From a checkpoint of a small transformer trained on Wikipedia: 255M tokens, 10532 steps.
Each number is 128 + 24 x the weight over its row's rms, rounded and kept within 0 to 255. Layers, rows and columns count from 0. Numbers have three digits each. The size before them is the row's rms in percent of the matrix's.

# up: layer 3 MLP up, 640x160, rms 0.0648, rows 343-424, columns 0-79
# down: layer 3 MLP down (transposed), 640x160, rms 0.0753, rows 343-423, columns 0-79
up343 102:143125111143123137157132105108114128107138184156151120112137108135139115122125107097138134113094108137112143117128147156116126116148163108150160139099148125147155145161123159137164137089167090122159096107159092081115126132111138149071146076
down343 105:117121110135154136125096084127156158106138129066118109132088119122146115156101092070132127121106146135130160079132139156153118110133107106116127116120131119112143082142137131100132127100090102099127159055115072149113128125166152148120178112
up344 102:122142131120121147120109109141130112140101114160109132143118092090132178124180144158105123126143144142161099125128125164113112130111147168124127138108115139144162096120124123131129109111103096173156145170105161118136157065122152151171082162
down344 102:154092117125090134141087139135157144133113096131140093165076149092126147138144149147117110115129119124154130170137134109141083087155138142152111121102133096140117152109119102133126136097123145155098109179118065114115166120169120131118114129
up345 104:120115109144113130125140163129091112124142134141102142130083127119120117099107113121070122136122106079111124123138150106138153094120166132122166127140116152136137137124162092131168121112174156123156113112113150131135096123110076130101090154
down345 104:120159137122107105113153134120117115129105144090114143153131125097128115136105119109123128133132157124153148129127082108128130148111115137109095124102155159091093133104136156131143123100139191145159165158116156104110154137124122131114125099
up346 099:154120104180124132159185113100150114123153143143143153151128149151140148130108123131115097159132125147124143161121144111131104124122115132164098148111111123161142111109092141114158139139147094141131127126149133134105136122102171196117123083
down346 100:114129147115145181122096120116127117152086132122102151163162078080140130133116163124074168153134098100111121102119129114138140136142126146105139093100113130117147103160121106126105117127113099122139178141128161125070123147138123088140119145
up347 098:102146117127076119145159143142165087136168104142134165174131159116099141121150097166113128155099102097098138139134149108142134146095116130165152146113132134147119138068128117119132154133105116103135101193145146092149112093089109122156129159
down347 097:135109156160132165118144131150134135105164129116151175140131105169148078124095135150127151089101140099135145142148140138195185149134094113128166116113152153111183129108131095146158154100168147158128108135110147134124129100145093120107125142
up348 089:113155116132184149156114109161165141137161186117156130161146093120193086130121102136082140080131122143154117128145143082165138143142133155167187153150142131177112126135113108154133101097125093150105133117134145126132129109133121119138149126
down348 095:103093079111133128153106113146160122162149111088156072166130074092092111149141139157128131132125107178119099167139128122131125108119090126103125135082131161147135110132126123185121068149114069116092144124183156121128118141137147157101099134
up349 104:148160103117145115136151109145119158132110147125123143125159166107142125105076150138113087120138152106105139114152092126081185142119152136175153132165091101143099120113110121129150175181142124122128161147141120112158122114154116168102138148
down349 105:097144108126126148113137128122117118119144164108118121154106151117116094158147127165133108134168126115153153097196159160148107085114136147136111164111121140130164133149164099101095105089117148103073195073120124098142151115130134133121142112
up350 096:132135085149132146121094136141150142145114130166115124142139134134098177131127117148131072117128092106142133126147109143136102107125148136088105158111175095120142119156105147119117112157134061113120113100101170101123157156118129132115078153
down350 100:105127099128121120139147113106111136154130118146129142111116149121083132096127147109120138139141131100097164139192140121116123156079115126127110128118095099088131075109158151161121143130131154069084158157135128120108171111105154130106135126
up351 095:155129136143153116155128108156120098095123109130173143129116168145156176124148115165139147126141124103126138123152142156123126119081132168118160128135088126115163111156123121127114162111127120086141113118140109143123154108162139134129150120
down351 094:117124182094112115119108167105114113076159150120111108093142142145127094094125122117145108110138115164129096085142127156086104140116130144143141134100113129096089110118122158145104166146119144148152125162096135148099135154100119118139115172
up352 100:115185151167132173133117122120123133141126143124162138107124138108163090135124151145159178137153156126112099152109139111112065117123170142147121104107125114123096121108123124133098135150139110145079129120144120132106113147173116134095127110
down352 100:108115079135139113128153065116186132177072155125077114163107118104173122143097137134137112132143127119110137128115148100111131132130096120120134161116153167141120077105175112128124152110166136150107168095173150151100150132106106132105102130
up353 095:129134125122095122168092129109121108088157163119135119147165119119145192143110093130118152131113104139141147133138150109142141159117120151148139177136124087127106142135125095145132129166095125098149120139111104126166109087147155108178109126
down353 094:153122112122169159116128156139119104128130151162084155150115087089093111101124139118128152157176131135105154125123077121119148148098138101121113108151136143178122082124139124125137099161154094110158135133095160138088121132117087121085116144
up354 101:148127160123135137129132173094116098116111152151126093136123164093136104146155110175148136190148163151141103143095127167081114122151166165143102141148125101126177119141131154138125137099086134173114115115170186130120136059137150097168109096
down354 100:149107153156108140156128136152078097106110135104141148112093123164107173158117127084107119121123134109128124104141148135132131138163170125153153191136125119141080115119172139114115129157122106094120133128165141132087114095140101135125098135
up355 109:140160159138155133127116164141146118088160118143116064090126145095101134126147146109137067093094141121139117116129087099110089093136127138121172090099134107161126117118112085144111104140114117127160126117138139135143114132127102131115092108
down355 108:095126142136162134112125080135146151156114140150120151121133166145122156100129092098146133098130121123134116110120081132118143132107162123111144114137119156111129093085104129146128089110107112110140168150057141078154129111170172121113150087
up356 090:118128130094099157207154106081113082134109125158108136113138117096178118126105146164122117084130132097115157150126135130151160165132106112120136134137169156121125072145154077116139137132127145163134152101120117139130138165127148143149121147
down356 092:111105135146148126076117113183145175079100151154119117118128117116080099138137155123144138137155136132161140137121121110124148142169115139097122164115089154080099124126124133072093137127148095118113112186135118123101108094132151147131137166
up357 100:104123143111107193147177117092126116114147174097122090143126128108131154140138153125122111096194130129115171128092143114094152085154139146114139157101151094152129104123146102085149139115146130129108113126121155122134147102070110109127123114
down357 100:110122119097117120126099112137128145121152115101115137120132113146148115112148086174147121135061151160140110145152123133147113131125091126105126100140048127145132133107102129166151128129163108180136132150135120140168127114155133177167104104
up358 097:136166111141133140130092139134168151103159141154139145140078137118110095142164153174101170114146130117122116125125176143128101156109130155132145114184147128145174083081163110131131112113134141127137138145130131149170145075153086119185143189
down358 097:098118083120112129118128144143125138141161111143136102150158163084130121190160147102111115153150136158150133166095123116115162161116101166137095136126140144132102103139164102122137127120113144106115127107116157173109134153118128144186160163
up359 108:098154138133097144140144075112127141134135170191159138082119132110177134098103165138111146145130127126158138135139130104099139129114142107111152147159099107117154125137139137127136143111127119083128134035140150083168125120153068144138130148
down359 104:138143107138141089104112103160141135143129133110111116150137128135136122121158116137141135119134114152115124134133138087141119131113129124154091164125121132099102127091123107119129127102142108093084152155117062127113141143107078133143112127
up360 108:124120165120163176148133142108133106087113113139127062131125127099128181123163141183160118086119092129154130129116113156167088140112160187128134152085150122153118139130143125099117146144205166099135130140093125164107141138123093149106126139
down360 108:093111109111125096113138136098136130143119119105167086127129134135121081109133103110170117132100165101150159154158136119176154158151117128127162118138073125127197114074156134104140126137102097112145129107138101134144139126141111141140151115
up361 090:095141136100115152119166128156156096149144105102135103121109111133178133089154126128117121173126151132107142122169151158136119121131183142130118121110121125140185090144110148145114149089071140129121100095104110107133166121104124111155178140
down361 088:152140129124100105129117148139119084110120107136134108135127098115103143130134118115123142095133083118113076112114125111109135159175111129145135104141112187120091158102132115077134112174129092140104105139131138136154150141164168132111123087
up362 100:133129097109123131118105114136117121103101094134157148114138118123165125093102141128127127075128104098157101154149093104143096130122163141123123136114163125174146147132144129156169136094145171128114136124091151157075121090129164109162128111
down362 099:108143134099062148120170142129140131122127158118156139137165152121110148152152133113122149098139140166115150135121135141101075093125078124182138126120087157096136146098151118111081107141111142131155091122136077081119151097138109135129137100
up363 105:128175140081142183128163124146125123133109141145122087135087137137094149130143144159091123126113146122105145091143153107142102114120116118125156135104084129126180125112112122125112129080094124128116118114121145086177101079131091124123153094
down363 100:136086087175128118130120132147148176140125153110130114120197128103104093138124131095095141136122140163133115159117140143081111157108154148098083142114122151121110116137108137140108132132162134100175129144119143143128189131124129154132142148
up364 101:143132182143122081123142176112139097146128119130108121124145190075131086103128142098115133138125114097149133154120107141065141114077140144100085127160141096115116146164149144118122144146127138123136159168119181092146112095077111110131119126
down364 098:131116069089114136134158127160144135139123149130161097124112131115105075128161164122159145095160108122075165092148149093088127103081135127127172141111108108133135097130143113119157105113125108134075143113143118081144103115165110090151137110
up365 099:114155126133136147135134127042085122138108166111101131094158136118155155113118109118144105134130143088111127159151093124100102116135156153155144107109124147119179158129106160124128157171111111122138092140126136081172136109138137156184125139
down365 100:116091126161119135130111115122119117100158134140108114108104076120080132167078137106130133087121147125154080124129126137122118095161130103132115122151173125118069117189127110100111105119143138137126149131116110129137151126136153144133106144
up366 101:149124132090146110140111135123157147103111143142120126088142101161147093132139164120106098157081117106109091115150090132142162170101174106163117109143086143123105103123156095136117084101143145121123129165096119126152168101142175090142127156
down366 105:099116105156128096104093133115155149163128117104097134154111100118106085141115119152175116115128127139118140105155130163133115122110112115097085093120117136114152100134126128163124087124154120171168113158127114114107172162149153136150121176
up367 093:154149138162120109135136168122117126092099152138131104115143153113151114114100146150177155123127140097137154110146121141152091127090154135131103127113140124103138101119180163128125099161091099148120129132156141094150149115101139084155152104
down367 092:152100124152109167131119116132107114159148115112124115115149096099132110097155114078139118153129106124103127121081143101147122134103110126124119149146130154138104099127074133116110116094123154172165122143159145175145138150144085139101133112
up368 100:130132115163131159150158085135121135124125162135167153113145113085118081109119139133110147097084069181111180143169124124082155103130142169101109100149154099099092168097115116159126112146122123083107130103122124151140132145086122164106114163
down368 101:118157118102129115158138141139126114129110146150103109090075126128151114077136124116160140108181129126174143172153135133125106137158169149124146150151132115111173140113144160105132111089141131148121125171134148114164140128101097128133168155
up369 099:182156130144115114118143157145120069065135177162117120096103130117123149119130153128126089152170113123146133172144142102090160097106180123169139139133142122103150128100113162126126151124126136131126089115158130069114125097122165134135101146
down369 095:119105114139118093134101145122080096143128149149175140120174112155092120096141098175179119122117150136117142109130108150190117142146102125146125124133175148110143101140125092125116078101135153135130099146136134154136108132082150127113129083
up370 106:117215113145144152148166147084094139128131109159122128098108109071150116127175129164137133115125111124160134142123138113085134129094123177138106143136108113119139098128141137145099093143155132169109117125122125082142147080106142159137135154
down370 104:144118135130127065121102138134101140115122141129119123125111157105157154112124110123111062145108108152125125157128108093137104139135111113144144122131113111135126122118127091135159121094141150129080115112158119110090134125165116145110157125
up371 078:091150094159167115123117113179204168105150120085129141115107132116099145059092136119078138074147082130136151115154133117098142121082108134122126149138144123149119145105116150146138117145158121151111154116137100127140104130118152163123109154
down371 084:123150153136080141104113154124111073089079119129139084128102123105133093173138118120098098114142153110153163113110110128112118114169116153162143125084132128121107095146124098104111163144133134152089168095104140158136144111130130104138171115
up372 099:142132115085101189140143168057091070140101139136142121116138090141095134168129090138132131134091139153123118147135115157153146114136134121159113132154133127101145138104162143137113139110163117087141124155140136154105181130105095144094142124
down372 103:134105116123139113115091161142142147130130117131098143169117165096151125150194116106127165157150104107151140141167149149092090146069119150103115070113126136156117086092130102150166139127110096125111151116039115157153158108111128117126097133
up373 100:130173119128094128172176142154114094133092156137132125085099118109128081143123167114113120143113126146086103106147126145085124133132161128130137107128126119113127146113122111119142076064096153120173122158128152094143210128112102128116131080
down373 097:066135150139122121110107094131112116129129125113105110126088089110147124083103132103120139089096084149113086158153161140082117143105142116095087149132096148133119118134110122118099115177082147132108132120082124111116139123141161122085103137
up374 114:100151070148116130144171148140074104134117124131074150168100111072126126106144146103112137131083108139098159130134097141104133156108163143160158131135091147146144127136141129117125133124179142176165096079122154129114155139095108079113129132
down374 108:157123156157145181095177129141126142101149153175122129127124122127122131163136122158127122114119135129110115115095114143117136183144114134167096107102121167147112097145100142128106156137117136126160106128170158145121133163117112113117128164
up375 094:121162179087083174145119126094068112108107167142166131127136134113131123126103144127128120116129099085117085131116139069126143109105143162132121138095106103151132148096102156109111120099111092104162074126089132107120118157177143110096134096
down375 097:132115129136126126096144132101107130146153131107124114110119157131131086125148132160108131115136166200114188114109126163139118133185113108121154118121126154137102120160134109095094107144125124137120142164147106157130123123117094146138148144
up376 089:111123141137144182154161149121117116130123156134182178166126111081103143131126117111130070140095113155110119122163127153127133134123126143181110145081128112154113115076175160093153140145141114136124138112107135126131138138114112160137088113
down376 095:172100123114135125112121120093117110136128109164127154128145144105129193179134124139080147147140159102145167099082122109092090145126130137128130149161178121114131065168113139158153102135107163132133192121118170098113137133161115146107138119
up377 111:141116113141100106138142159171097109123186116138152095128172107152142073130126118165111090098117131101116163111170090158112100121102151133132183134155143111166134149149130132128100152126153091135100099143121148127120162156151120157144167116
down377 109:170148097112156124168085111102150142138151113126152122104114151078144124125140124155096097097103081109146165122154098124096132123122118105130138155138154143148129087154191105126131055131102136156118121150149127105103148086169145157135154097
up378 091:136106184102088110128083165105123111132117137151137139109127135096125081040107139180135096138098139126158146124117128110131116141121156138153138131130143101119157161160119145133103172133174134136154080122098120150143150150114149129133126114
down378 089:093161067154151131140168135132147139143126145134150147125148128102111112198125101106105182145098106112134114132136125138106122129123135155119120171128111164153073077108133103111160093155125082097085143127131113138135121126132151128104127174
up379 100:111139132165123141163114118135125139122121128115161096129120120140128124137150156150134133123158114100139123142133136158139103141070124134098112114128107052084155134131147131109123125178136132148147116137134094121140167139122130109143096129
down379 103:149123134156101114106107119143114100145167146134093111142146129112091135152152184099123070124139140126107185165138159115136157190115142131146120192090115183129080103139088127111144135140081125109112125143138130136111118133129148130098143127
up380 103:135147127122115143129130128100092131113133165119120122107111112112103149096142094174162117147163119130116114169115133160138110143110137110153140150105132115158128115114159120105148153096095144133140091115129161115160160124165094159153133104
down380 101:138114140130141081129098140120071125115124127091143138128107175110114098177112100100127087117136134140127145129142130121137101105132131188112130149145114139087076104088096131142119092140123119128144099155142136131107116140117121138114101117
up381 106:107138156111111131124155126145096100125117104128158118110147178158133109119125110133099154100138119135137128102142099116135165136144139148136119111107115121122160097086091095089193112102116129166105111113094137108127130097099122110099098110
down381 102:140088144170144118146139128114108091071090145160161117106123103105087122113105156121180103088169132116166175194153117120144122124126137093129138141136174111105125120135150109149129116160159141118125130137142127125102132158126155120167117120
up382 101:132128111160075134136123147122089080080106159099195127131079119140137127115113098133122134125125088124105129137128145147150148121119170170162135114143155118167120131155179106127121104131121104124100100105151107119144166103145091113132126162
down382 102:135118123116146190125136160138133120139129121137121125104127149105108115139136127129172106164137102105121110119117156102141127105118134110126165065137079104180103153115143100119124147106108110110087178111119135136093138166135107177147151119
up383 096:102164132139125116135153127134124125155114119125114124130163109126151134113126091145130104128173114105100170133141109128154145137139139133136124131116107144186068137105128124141162147140171132122126131099149137156140094079151113085134133115
down383 098:119128112142121141124167113104159107107123113128171107124117143144128142101149118146125111086132130182149091183123121128133148116142131085151129098106124132099128138106118125129112064084090140159120149133086122109136151142183129123162137109
up384 102:163142154157146145128115129142114091064112128147136111073106109124105129103122119123100126133141175117150092151125106089142115136145172150120131107136129094106185135105129099143113117079152156172138087118115159109133130121122135101161117119
down384 097:148148113118111126109121167069065099163109143080094114144129168137131122101139129128107141155155142126116197125132117140121129100144119131118139111101175135148132096129143116082094133148144102156131098141123124122098173116141137131099121137
up385 094:112120128112133130123100140130170119102113119132117122140078130101150132107153111173100155177102158143154108155148140139122109164136183118148144087118155078105133105159174124143118150108138136141145103083169091066147173089174173108147147131
down385 090:187144162158115133124128157079067100187096169147142111120132101110115074097088145146144109122128067121137162122115165090141145138149126114068131118119098146096121156156116108095129092152125112119124133144090117135114186134141107098144120118
up386 103:171148155175126086139155134161102110104120141148112117105111147139076131072152184125123103135110139118085164074118133112110115105133131121125179111101157130142095182121105095131104137091126151158172118151147109075121133139152106129132147135
down386 098:074155107100150148121102092099137117087137112116131139123132128145155145196153103161136153096161162162163112144120105157129118149126126127108113134150100135138151099163144113117147134155144111098087161120129155166154156104108149111123114098
up387 085:133121120203143129152150084200177188146140116133161161115100121099169105135131118138119091103166111123115128089090137150128123120084130152100107101132078105171130118135176123120144130125102120173145157103187122132121143107159120127144106107
down387 089:108098116112119184077112110093087086188121135154128129108140152131143110198115143127123128089147116090155156134093107112121130119120127135148121123113153168136099133108112127128120093139110131128145242126108157160142117153092130138121127131
up388 097:142127153092116141147159154109138096153095125141149141113147149121129130137119122147143121170109137115079110143144127128107112154151128203128149144109110080167116087147176111125130148091178123162126095177120137129129135118124162124126150077
down388 095:135111144159149110119098195137124105090175109145118090159127128109112135117112119098149153081127152065146143122122129133113121142135137114104134103111108157085149126151122144162094081141143134109162120111137149130110120147144133111107099129
up389 096:128136108123111103132126117130130096126149139142114115148121112159118124104170140130121132134155124139182127091167103124143139132111135117147094155153106086127152125118190136136145082106130140163148137093149130089189113094133146112129118172
down389 094:132119124127152117128111142128127122118109145115157118124161110079093118122133137084150141103117134107136134183118075115112142109167146108164170115125148148096155118081128169112128137170125116137116113141135107128100176143129102123167112090
up390 110:177133146130115118118111150125151059109110106159142058149123127086150127140135136123130168107099123121125129117134122122122105097120136138208154134154126113122135151122153105140103143074176150134137127099113147100110115132095132126107080130
down390 108:124128079122137127124116128125155136112163165113094147147098145145072097133120118136152118157170138145123112053142111162113109144129132152091144108130080137128110135108124133110098124114114096120134168123130087099111105120178126133178115116
up391 083:089151153206182183127132122187155162090125088137135102173127113144139099123156115158128174126171145102093118142128148139115109126148119156108109128103089072153138093116145078101127136132141124084101141140122122138144125129117100140155131143
down391 087:115048061105125116130171067125141099169124108152111137156131146127096157190142141134093114113161143138105144143103126150110142167103137110134123128147190128141105141140121119091111106145114185135098187136157127117110136139126148134133131141
up392 097:110142090158168127120107105104135130101126072089156103077125101090146121132144117125121094122128123135157120102173149124102103098111145165131133107050106071127119107092153145107131180075122180113140144136101099157139135135112159119162112104
down392 098:087114139112119107133134095104148135137172119115122124134140156106143174180117115113136127067139120170156155131132097124116107138143125149154143168128165105103131154043147127164152154140133143148106185114128161136140121135080181156138121120
up393 096:149144149113087140156117159103110083104115099156150107078120168098121154109147098168111172122117145194157105171146099112129114112135125164129104159143133130149129170100103154089125117144096117202121085124150145141138106092134182138130112093
down393 097:155153139098129131136146138140134089126136169143138149128090142130118150108148154110133067124114135120070164109133146117124146151104148082123132150112149160183113079123147122128125146107125152127120172166100095135102119148147075087139148111
up394 094:147163167113126171144121153165116104120114143109099142135101114109140118092140113109124131137074121112132090155155143138147130129069106113124135130128115128117137075125140100117147115128118163096132102143123151168160126100157128126116155134
down394 096:108126090137154112065132136145109142150119122126113103136085100106067110122134111158115137119120106083144162120096118085095135151109159147138114101142101126116167099156105148122158127124136132136149105152084105144102144134130068140134084136
up395 099:121202123141117094152114123142103103125115175176164119095062152086138085103117118160101110138137147121087112097137130156136139098104153127154140159113114119128137160161115119111105166134110130130129116134127178110145140088094108137130134133
down395 093:140114179133074138118127117124140135108146101110141070142122127115140153109151122147097137115090131152097137124130126152119165123098122117116101099157135140128122118139104145110148126095116123103133119124122146136142100140123152106095114178
up396 099:119154113118124110125170200138149088111152172122125149131124120116107140127144148122086102130125118087158112099091094115115150125116154148180137133111078133150129150177113131125178148156118116122132131136128102111158100093105114156207159124
down396 099:117155138175102130116086137126077114105121101073156156109115133118139102137123121123095106125130094163148128123132073117131164104176109119138176097158136157139137104152130168124114136129098156155125086135110155138143093139126167128115104107
up397 097:121149167102088155191137151167139096134129148121171097144171138107113121108095111091145175143111117102097132132133144127115100129179151146181127160124155037143139125113144119120138138109133152095154117126104145134161131144127136142149134128
down397 102:124136115118147120089134131117140146123158136129124137119117139139156126127107104149119135160155100155141123143102127137164127127120176105081125126133110193112162063153075115148166108133112089112121105096144134112066077098125142130115105188
up398 106:134125137131130101138147163127107115118165103120116165115133124165109128115106143086119124131129105107145133139136154066105143107104106115136122139144145095095144160121131172128144142153154130125115123142098097130172222132104162152175122144
down398 100:132154112137112096134106125105108166129126096191128095109124117160138124162146154154137125124171103119095139135123107108138088111125143144126173119166145095131101125159122117126145149134124143120119144110164122162077158108141113097142133121
up399 092:108117086122161139148149092167141139141126093080147083075140134064143130118117152161120148125135103123188119118132098141109077120131122114124124115107127104153113126104126086057156152094136101134145106122137097131137117104135165061106068107
down399 091:128163168136133148083139090128096064175129108087108097133090132121119123145078143139124146128109122119141192160112163123161102120125107128115100087108110186116142142138099138103122115124107129135153185126111125139104109153153127084161115092
up400 107:117142096126120160133189114142114117128138160137099125142103091141117129118140137139090081139108091143148182083160135123118147116109143130134101168120125132130144099154140109119117127075166150135162128103102091097146140126146085103136179098
down400 105:141102140117123111121113126127106105092127116122123145137139118169123122159111158107065171119143117094133173141097147093139163116131137126129106109124144137136112096139134146153143135138132128174160110094135174125153158146165121107133133109
up401 100:185117170141127113137166128108149097129106107119151161155123085134124125127145178106130158098082093122133131126145127097148162158128128093169165153147108103108127081107146103114138070102133110112114105112112162138164134096167138137151095113
down401 099:121147076137093159125127141129133124159157143125122098109175162105114137147152127077139127134149118105155158119130113121090140145129121113104132131134113135124140086160109139084193132122116098099101134128136098133154114118166110160147121155
up402 112:106161164173107118145125132121130110140187160094173117087092091117123121098132162104126089132111118116112177095129166140109144137106144138122111133139140115121118182133146116110153145111170112152130140066111095081113076125133137122144132125
down402 111:124162135099144118099083113124117103159162142129133102128121134132104090111132101085143105134121108151107132112121140143126115111093121110119114137109106126121121144173104147089148102131106089119101126191073144110120124107151146128141140097
up403 090:086148091092132177148110101083163108146133163106189117144147100084147114151128101091124129132112133131118091167174140155152159144125148123149122136125059102133159122105130115114162146146157118120112133111100141132136129122133144135124098114
down403 090:196139139155123086141111132158109117097112117132092142114128125104135171113161148172117127140087140093137147066061118093070113122135122142112122136139188118156078118130079129100105117121151168167094102138134137086130145113157096132113153109
up404 101:128153095107164139133144128101154124119172155113160169126167137147094151143100111099129101135175148095178167122138106088126138186130174114149136107124129153155105107095123141136158115130150115129111112107178141085130127134135133114153136149
down404 101:131160137145131084148111137113109083148110160124120131159139153119139120116132123128093116099112157090129123140169158143141121100135158114140189158131142089172143152116134157114127120105091173152132132138080133119140119120112111175085140090
up405 096:111164098124158137166110093148139145114132122157119152105108079099085141123138134123124164105135103116188102114138120170104111153085167148118125130093130122143128145117139158057121150111129088074118130151151101130162120120145135118150098161
down405 097:098131135116132162120098078125121113127118142112152088119094136107134088100112115128117135113159128160184192121077146106187132131136146143126159116107120125114136158116139147139149133117127116109115146127107125096119157157128142136105132114
up406 111:133142180093092159125159143155143109121169098166128102121109118129111123155157158113125110119099116097125121135143167159128143131120187111150137135116139131105114110163145140140094169096118117106112145118107109107106155135111144117113167141
down406 107:115165131103108136122137105103174128108146108142117162103113102169103121165200118094149117128110094112113088133157104137104111123179129129148146147106090133143127130092136111128145109147129078107076095116115131138125124107131157102160126109
up407 091:134136101112070128143149133137164123088154103109163132135099127169130107145173135083127119140103156155130121146175132124137126110133133113135149136136161139152172121146122137096181144137130125150096120117139109112141108150134120116125125090
down407 092:123121128110144143139099158132088088086146114119129106146140117091115131174145121130136113149150095136140103125156109172121133152086167126151110115146134116131134116165152075093170133171081079126089147088106155127120137143152140124130121137
up408 093:139162138116135157122149152086092112047128136133129107091098140128136140156145152105121131163161186126147137144114116127112111128149154143171092129105152116114150099112161117125117133134145123154101103101142140101175127114142124114109111107
down408 092:126128171114106120153105127129073091118129087131122120139153148122128137129134140100112109140150103079113137160079126098140137121124068126057144111155127125125124137146110119129097098122126118132132106144116103144138107148139111158094144130
up409 096:160140129105143144116147092121109121144134086146142146137074161140107168120133122098134135132176134112119175159103165114082143113175111138130177152127107091196136143134130101101123143146160113155153096137156144131108122090097088124130132091
down409 097:122107111125150136133164144134148165133117110153152138107129099142122125087120145112138149083096143126143159095125132137156090127086137108090115124147171159140103100153169129126131138166115111129126193115118131109115120127165141111105129181
up410 098:140117130097160114135140107116113131109143099124113105141135162148138097102112129162112136165089159134090121146119150082106159162088152132142136127144109083133113119093176153110159131081139130138106118112134173122138111094124130174168082150
down410 099:171158095114131143110124120155143144083096152126131107138099138156139080144141152169148151117081111122112188102153162081109127165094122135103121113121111140149127127120142121126170111091149128118150138112124143175120183153141065135126097142
up411 103:091151081093149146160110137132128118085119141123157152104127094109160089127090161130114138089129115110139150141168096121107170137096154114120144154124162116161129096094133152093147119130125104127178127103141105172151184117128096121153098125
down411 105:128088100089163114109131110153153164103106122141128132165081103104114102163084127136152138182154115114126108121148113145083133132111086098096091121115157094155129133099134156115127109131110115117124178145167149146133146148083093155159136148
up412 108:137175099145136117139131156148101090110147155122134144130123115151104114110146119097119105147122108136133133093135157127107112109161125120100152163146116136135129131151134107048155144088137103149188121115119174124152139100119121145162167132
down412 104:136119128155177120136105133143106133122104128155139108124146160151123143096125155146122107128107122123149107101158106135096103134167143088064142130126171161145111144104100121087181122157096092164185144144166172182137146145096146142101120164
up413 105:115129122117135141122162160096100125096163131179123119161111104131113147134156152142098154149108137118174128103162145125131137131114148122205120084107141151112132125146138131122134122130138069110113109133109112138129117108111107187136138195
down413 106:139152143127114151109143097134126161108109081111110115092133116103118150139144137084139146113141128139161138131144112167111083149168125137129185126151098146136146132105122116137142145140127132159114099162148130098158122103141140088122105109
up414 098:141135144113158106136113176134088092146156086117110151134125118134126063138126115130079118101120134109162123141132104075128114128116136147161125117136135083114150137126094157127122133146117127170124132131103107153135103177089125139124154114
down414 096:181170110098141151134081096121159127148140176124139146152122129096122157154153148089130118156126126105096126110123131166126136095153145126095102129122153161112109112113111104107132115126124127093093142174123144117134150068124118109161108130
up415 098:129132117137165151147155165110151125115117156126104132137122102084128146129155123118120121100161123144108101119128102170159117088136195150117141102127145110119100122140138100140093098117133137182112087092133187147119133132174112127123156118
down415 099:105153135125123129124149097101108119117169128117118162124147120166128122108124178107173156111092104127109161132157124139118164128178109102133142158141125146155107169157142153138153140137133135135130129188132135132192099104134128178164089150
up416 108:135167132125081152158099120098127115126081134190149119140148108114147132107153139136116147119135116097113155059093138139116163118111143132149116153146153141145119164171081152126102107154102103154131120092082120125097115124102107165116070153
down416 110:131128116133121114105151111117138133113091098151137100128116168111154164098146145162141104098134083162134147144143099109089141133137169148125157113093127151139142152124143119070151138106123112119115121157116115117109145119142118104150133105
up417 101:151099181099138139132105135128124124096160126146147094116138123131157114105080124083138151171138129088080134159134095075133100128109199143142113112130160103153125098105149106140130157109132166147121084127143128130101123141148136124163135115
down417 099:144187103129171120109109152112171148130109126136145111189117106108104206146141107130121069162099112137118185094157156126079126137141085111096137113152106151157131130131159160112121117153111132113138119115165113108130184161094098108113094111
up418 092:165134172122149148153115138155108097095139095109171067122113155111136157075119149118124087107133082122118147128127164124107112097097118126133108153119126138130123135138145120129164180147131078105130134147141176144124131091107100162126092133
down418 095:085129107107111142103141140139105133124119115128123162136136131128111134120118145097141125153106144130115094132133093112111119162140167149124126079142157132142106088150132166133158096128156114064152127157132101136135098177118121154131192167
up419 111:151133148122123142145120122175151112103122149124119100131088144134135150097113099163111124141127092145114148158129048099113101108121154096137145110166093082116111100123102106133099106143136141126109126163081164127121144177149147119121151115
down419 113:086131117132163136092126120136144133156135129119173101107141143138126125128137124136101094137086117167110174079148150100079115118119148056099128101147095170125141138120141122101141167119126123150159121128122149135096117106154110124154104160
up420 103:115143104156135107138131145153154153125128139116175142121142165133125117114145098153122106180097076172140200093102122100080165094137130098158102114152130142167167160132099115132143119139174080103094103097075151100155113152125096131159101126
down420 098:129153133135104105144081127154139087115130129128129095102110125122122171123151095112079103142124117110118141156136151150140095152118138138126115094106143144137144107165144120108147134157090185052086102115140087106115156129136116153101129106
up421 107:107126128138093141150126153128136118076179146177113096145109149162143136150114103133121140173101123148156132096157069146111162149122164143133172101151088158136120105091145088140157119094131103128139137153111118117135130110131108161109118160
down421 104:123178111151122142116089131119138118146137118101140085137098115123126122143140122123160108134130131133146129127135100124092071145147122100151134156128120135136136134101138136139158113156106101167107124181133118114100086113095115134118122146
up422 090:143133090123127167139125136132137107115118143097128091140088145111157092093113146094130104113126114113093105135118159112124141079133138123105185092143079112109139140098115136136169167103105127120123119167135130084095137098138126143135115130
down422 089:114136148113111129153090125161113129111175109145130146079145092142069120149203138165132143109111105137121181096171054105112066160099101155114115121119148122165104096132125133096124127117141106111100123129121153132110134113151116115118121144
up423 097:159119164121121111149155179096067104100147146130122095141145146100123162121142132122122121154136141114149188118140116092113162146092158128125141158119165162132122168141140166158098156119116111100179057118157130118109105153156122102116148120
down423 098:127139105176136158101114101155145153157146121160127170084101096118074085169161125180116125124129181154123104122165128170137123151161127152142116128144145097119150108128164121139157138116157140158109172132111137111114150107113126175145111060
up424 114:109140114154135117137166148107090125121091146123129119079086141115096151148167157139107111102145112147134120122157102074117148118072139157124126086115140123138170123173179091128101101138160121166149134153120153130140117124141169126150129127